config.toml
vocab_size = 16188
rope_theta = 10000.0
init_std_qkv = 0.0455
Each number is 50 + 15 x the weight over its row's rms, rounded and kept within 0 to 99. Layers, rows and columns count from 0. The size before them is the row's rms in percent of the matrix's.

# layer 3 MLP up, 448x160, rms 0.0653, rows 287-293, columns 0-159
100:29 33 61 68 24 43 72 38 48 57 45 63 48 47 51 51 45 46 41 67 29 50 68 66 21 48 20 72 60 24 21 39 59 36 69 40 71 46 69 62 58 46 80 65 54 62 51 37 63 63 69 59 40 54 46 39 75 53 63 20 38 60 81 71 51 66 58 59 36 38 42 44 38 31 63 50 55 55 53 66 20 50 47 25 49 04 67 57 60 50 31 54 17 52 41 54 51 49 47 49 44 50 47 54 57 64 48 33 40 52 43 34 67 48 54 48 62 42 41 81 48 45 41 71 86 44 18 44 71 76 63 60 65 60 55 56 51 56 37 43 61 73 58 53 69 46 50 21 54 65 36 80 39 28 32 41 60 45 69 73
099:45 52 48 51 61 78 61 18 59 37 54 40 57 26 50 42 62 34 38 13 54 45 38 70 59 52 55 53 56 62 64 36 52 63 40 24 67 30 51 56 30 53 63 48 24 28 45 41 55 29 64 68 86 70 60 62 59 30 26 63 62 47 43 54 59 42 67 55 40 62 32 51 37 63 45 28 53 52 24 31 41 37 46 50 24 26 63 35 71 45 51 22 63 41 47 55 47 47 44 80 30 74 50 36 71 59 30 53 79 52 80 57 51 44 27 44 63 36 46 77 44 55 38 70 58 59 51 36 48 56 74 41 45 45 65 37 35 41 65 38 28 71 91 49 57 64 49 35 74 54 58 89 59 71 51 48 44 61 56 49
108:09 48 55 53 60 74 50 34 37 68 42 12 67 25 74 61 60 86 74 68 50 44 56 48 42 47 35 51 51 51 52 32 57 27 45 45 68 38 49 62 66 65 54 47 46 63 39 62 80 43 49 69 49 43 62 40 52 48 53 50 41 37 67 59 57 41 50 47 45 45 33 63 47 40 64 35 30 63 38 35 24 70 49 71 47 31 19 72 48 69 44 51 80 67 26 25 59 42 71 42 42 68 71 73 50 86 51 61 63 25 48 47 51 61 52 58 63 48 49 16 40 22 61 36 63 46 56 24 43 53 59 60 63 68 43 58 51 68 62 41 48 59 35 66 67 43 35 67 59 24 53 59 43 70 58 29 26 29 57 73
098:46 49 58 57 39 50 54 78 52 51 47 72 30 54 41 49 59 42 34 69 62 68 78 30 49 52 80 59 35 55 41 66 54 52 41 44 36 87 56 33 57 29 41 57 60 48 60 18 14 68 39 35 44 52 16 62 49 49 40 38 40 39 74 20 73 52 29 66 41 45 30 61 33 52 37 65 63 16 44 28 67 48 67 42 39 75 84 41 36 18 57 23 56 35 62 70 60 51 47 52 47 44 72 54 18 38 42 68 72 56 38 33 51 78 62 59 54 34 54 52 39 50 58 38 49 73 38 56 49 51 31 55 58 78 39 55 59 39 44 65 62 43 32 44 44 43 47 39 48 49 57 40 49 45 73 49 36 54 91 67
099:69 56 42 48 64 35 76 41 29 52 34 73 42 39 34 19 56 39 25 73 14 40 62 33 62 46 63 53 81 56 29 46 63 43 39 34 24 57 46 48 77 28 73 76 52 25 65 47 83 55 47 76 37 65 55 53 56 43 67 70 65 73 52 40 72 46 53 61 42 67 42 45 34 58 45 56 65 57 71 30 57 53 78 60 44 52 47 43 57 29 40 32 65 48 41 46 53 60 39 64 39 86 50 62 40 55 54 64 61 31 43 75 34 45 77 42 27 60 46 22 22 44 48 70 58 58 69 62 58 47 47 54 60 53 61 57 17 58 26 54 56 34 66 41 68 41 41 57 57 60 40 68 43 61 81 47 39 56 26 54
098:36 52 33 30 51 42 66 40 71 18 60 58 63 91 29 37 51 85 44 40 51 63 56 46 29 62 48 88 41 38 28 71 24 57 52 55 42 18 48 54 68 66 36 78 53 39 71 71 65 37 48 27 31 28 50 54 72 49 50 25 59 71 51 54 44 38 35 44 39 25 58 60 42 22 53 13 49 60 52 58 46 35 48 52 56 29 67 41 35 40 41 36 66 41 79 51 68 50 51 62 28 55 62 68 50 69 39 29 36 66 80 76 53 63 63 42 55 39 74 54 40 43 71 62 37 55 65 43 35 42 81 42 52 47 49 47 53 37 47 47 38 23 56 68 34 61 57 57 37 43 43 55 45 36 65 49 50 50 28 59
098:17 35 59 32 62 33 65 34 59 61 48 45 29 48 30 37 70 34 40 75 50 51 23 54 61 39 33 23 49 64 38 31 58 56 47 67 56 37 59 54 52 65 62 44 33 32 49 22 60 67 08 41 68 33 50 52 29 71 44 66 49 55 46 49 32 53 68 34 45 59 41 46 55 70 61 54 59 59 25 69 46 62 63 47 60 53 54 64 31 80 73 32 42 58 36 68 73 54 60 42 40 32 58 22 27 56 30 48 32 70 65 40 46 31 35 29 53 34 22 42 80 27 57 54 69 56 41 50 56 33 39 48 44 19 49 76 51 56 37 59 51 40 52 36 37 67 27 25 76 88 59 44 64 49 44 51 52 61 59 39
# layer 3 MLP down (transposed), 448x160, rms 0.065, rows 287-293, columns 0-159
099:56 69 68 53 51 74 62 75 51 46 62 56 56 57 48 63 51 52 56 48 72 42 77 31 39 44 42 19 42 81 56 41 19 55 42 28 52 37 38 24 46 37 31 80 53 65 38 45 48 37 47 63 54 58 63 54 32 65 21 36 68 34 52 36 44 54 67 62 59 67 41 63 60 64 53 26 64 44 47 33 52 75 59 89 39 78 30 40 38 57 75 64 45 38 74 51 40 60 37 23 51 59 65 41 38 27 63 48 75 65 46 70 40 20 40 44 24 43 69 40 84 32 69 63 57 36 52 34 65 26 63 60 64 55 33 54 65 55 43 49 68 51 62 73 46 56 61 62 58 58 22 57 49 41 69 77 50 40 64 39
106:21 44 53 43 81 75 49 55 36 53 30 82 45 33 47 46 61 24 18 37 60 37 46 58 38 48 41 44 53 55 37 38 35 40 50 35 62 35 55 80 46 46 61 43 57 48 33 44 51 36 52 31 76 89 29 67 63 50 44 41 52 55 64 49 46 28 60 41 29 42 44 54 40 38 47 42 61 39 62 63 32 47 43 43 50 66 29 76 47 43 34 40 41 30 58 14 55 81 70 46 66 55 72 39 64 64 48 50 28 30 30 42 63 32 53 61 75 21 53 62 63 79 32 15 63 32 44 53 51 78 52 59 29 52 28 34 60 68 65 48 43 74 58 48 36 50 39 67 47 30 81 55 45 32 46 44 58 51 75 46
107:80 36 30 51 23 52 51 46 68 50 55 66 45 73 24 53 30 64 20 62 45 46 55 28 79 58 38 41 36 54 53 82 48 50 48 38 38 54 39 41 46 51 39 60 68 30 54 42 62 81 27 48 15 52 40 60 49 42 67 31 71 38 41 38 79 60 26 55 50 56 82 55 39 72 50 59 59 66 34 54 99 49 44 46 47 56 63 39 46 53 34 57 22 45 48 82 68 60 32 45 54 48 67 49 40 59 76 68 38 67 57 67 39 47 59 46 69 62 29 66 57 42 63 86 44 70 32 56 43 58 32 67 30 54 49 65 64 34 64 60 53 22 51 56 53 46 45 35 56 61 50 26 37 37 41 62 63 51 63 27
099:86 81 54 56 69 38 46 48 64 52 62 36 42 17 29 53 33 62 64 70 35 44 67 71 39 58 32 48 50 54 31 33 66 47 52 86 41 29 53 29 58 49 41 12 63 37 33 54 39 81 71 65 82 41 43 42 60 55 52 49 79 41 54 14 43 53 49 51 44 32 47 45 58 21 47 24 60 20 46 35 49 50 62 38 44 55 58 35 42 58 38 57 55 49 45 73 60 40 25 23 50 41 69 45 60 28 49 35 36 45 59 74 32 57 53 35 76 63 20 63 57 56 67 52 27 65 66 70 54 53 41 51 36 47 45 44 49 48 44 63 81 38 51 40 42 27 48 49 58 38 73 31 49 44 47 48 39 48 49 83
100:19 51 44 24 43 37 53 38 39 61 44 53 61 41 53 46 59 45 33 43 40 58 74 13 63 70 55 59 79 54 36 34 44 36 35 47 17 51 33 43 64 44 64 53 73 27 56 51 66 48 23 68 39 59 38 55 75 36 66 78 42 78 63 59 42 63 52 54 24 40 42 66 33 77 38 38 29 55 52 54 52 40 53 27 79 67 41 25 55 48 33 53 55 53 31 52 59 52 50 39 58 27 47 46 45 60 72 70 59 46 25 71 09 58 32 37 37 66 33 33 32 47 27 49 60 45 41 83 59 51 54 28 71 55 30 55 28 51 34 47 33 44 70 50 60 34 40 57 38 37 30 68 39 41 72 54 48 42 38 73
099:50 60 58 38 18 33 46 22 51 18 69 40 40 59 58 47 22 85 28 40 47 39 80 33 36 46 34 43 34 53 27 62 36 79 42 61 39 31 91 49 42 51 56 42 33 56 48 51 61 36 55 22 58 53 40 60 50 69 44 52 49 64 85 47 26 44 41 39 51 26 51 58 41 36 57 44 47 39 59 52 38 17 42 39 50 26 52 66 26 38 41 31 55 37 62 34 35 51 45 43 24 55 47 55 53 69 46 48 63 47 72 57 54 68 37 40 50 51 50 47 52 55 53 61 33 76 61 31 52 58 72 63 51 70 39 80 35 48 46 50 15 41 61 64 28 46 47 72 37 59 56 47 67 15 69 44 49 42 11 65
101:80 65 55 65 58 76 34 55 47 43 52 49 72 71 90 76 45 58 59 51 39 55 71 21 52 41 67 41 40 42 52 30 48 50 47 38 35 56 57 54 49 32 23 46 57 58 32 58 48 48 52 62 52 33 76 82 38 32 58 22 31 15 55 80 94 36 38 74 56 63 24 64 32 36 46 71 36 49 90 38 76 41 50 40 60 42 53 49 35 42 51 73 34 40 47 51 45 53 39 59 31 48 46 68 40 50 77 39 53 38 32 57 33 58 66 54 67 31 62 54 58 78 47 56 43 46 52 49 45 70 36 29 44 63 55 48 54 30 69 41 44 43 33 71 41 30 50 76 37 50 30 31 45 40 66 66 46 57 60 41
# layer 3 MLP gate, 448x160, rms 0.0653, rows 288-293, columns 0-159
115:33 31 62 32 33 55 29 78 61 49 66 55 55 66 22 58 69 71 70 63 45 48 56 32 61 65 66 46 39 48 41 53 51 37 68 55 33 58 57 29 42 57 59 49 73 36 63 50 40 58 54 69 67 35 17 48 54 71 41 56 36 28 30 65 68 72 22 44 75 67 59 36 47 44 56 37 40 33 57 63 61 58 61 30 64 41 50 31 67 32 56 52 73 39 61 48 62 41 68 55 27 37 67 53 33 61 47 44 75 80 63 66 42 78 08 46 48 60 60 59 13 23 61 50 56 65 43 67 67 51 61 50 68 43 53 53 26 50 51 58 45 62 37 67 39 39 47 64 93 32 46 45 48 30 64 71 53 48 45 77
104:48 38 61 48 54 43 61 44 75 45 50 56 31 47 31 35 55 53 31 79 54 44 29 47 54 80 17 43 41 44 58 87 49 18 60 42 40 25 59 37 45 52 28 63 87 63 69 70 57 46 52 46 31 48 55 35 41 22 73 23 58 37 60 74 42 34 42 59 32 68 77 74 29 56 49 53 44 77 40 43 43 68 55 32 76 65 42 57 37 56 53 54 60 47 43 75 70 62 77 48 32 42 44 54 68 56 28 26 19 53 55 46 48 58 76 63 55 65 39 66 58 52 60 70 49 30 42 54 55 50 45 65 61 44 75 49 75 45 53 72 43 65 42 36 36 67 56 71 31 48 54 42 63 61 42 76 49 49 27 24
102:57 46 54 36 58 40 36 38 47 39 54 51 38 39 45 50 45 73 65 35 15 47 47 35 54 37 54 46 56 51 10 51 60 76 57 66 57 42 51 55 52 82 47 27 51 64 45 28 81 70 66 66 70 75 58 36 35 73 47 75 70 34 51 34 30 47 43 44 32 42 42 39 53 22 75 52 24 44 70 62 45 37 35 37 60 48 65 68 55 55 28 51 25 55 47 38 42 54 41 12 42 49 74 33 38 48 84 33 34 44 40 72 61 58 52 73 26 86 60 43 54 57 43 57 47 58 66 70 62 72 47 55 61 31 54 59 53 58 69 74 65 48 44 64 31 33 41 70 69 69 42 33 64 36 31 50 53 55 22 59
106:75 51 45 52 53 57 55 47 39 35 59 54 52 67 37 49 32 52 72 37 62 47 32 75 52 22 26 36 24 60 62 44 69 72 50 48 84 62 78 65 45 42 46 45 40 91 58 49 55 30 74 60 30 70 35 26 29 69 61 47 43 05 51 39 75 42 47 46 75 46 66 33 53 31 49 64 64 44 34 21 43 28 71 82 38 39 54 68 41 67 36 45 41 55 76 49 65 59 69 70 38 58 49 71 60 40 36 40 69 54 53 43 49 37 59 52 34 35 60 55 36 53 72 52 44 26 48 47 59 43 36 68 70 46 45 47 56 57 35 41 35 66 34 73 45 70 44 30 50 70 76 62 60 51 33 38 60 54 34 31
094:47 24 19 65 40 05 57 30 49 21 59 34 66 66 49 57 34 65 39 47 70 59 53 73 42 72 33 59 38 42 37 56 53 63 44 76 72 37 37 55 54 63 55 43 55 46 57 38 68 41 62 62 49 73 34 31 72 38 32 63 72 66 38 21 53 40 53 57 40 53 55 53 68 59 50 69 54 54 33 47 39 57 28 56 47 63 53 68 09 51 27 47 17 44 53 75 60 63 55 67 57 56 42 31 48 23 36 47 46 60 75 60 50 47 60 44 47 62 48 48 39 24 38 74 58 25 41 25 88 52 54 52 32 62 58 56 39 52 33 60 43 39 59 59 47 72 58 52 45 12 19 69 66 49 35 41 38 36 58 53
100:50 76 56 62 53 58 78 57 25 56 37 36 61 65 51 27 41 61 54 58 54 59 38 37 47 39 64 53 49 37 39 24 36 34 50 54 26 54 77 39 43 50 34 44 53 36 60 24 63 82 37 67 86 34 53 63 43 41 67 43 58 16 44 85 79 36 49 51 44 53 37 84 62 31 57 85 35 68 73 50 61 59 61 30 59 41 36 69 49 76 63 50 46 21 67 64 49 55 41 59 74 41 42 42 32 59 40 51 39 54 73 42 48 48 34 36 65 33 57 45 58 50 50 75 30 68 85 30 23 38 53 41 51 45 52 47 72 51 42 81 68 42 27 64 28 39 60 41 42 52 62 38 55 34 62 36 57 61 46 62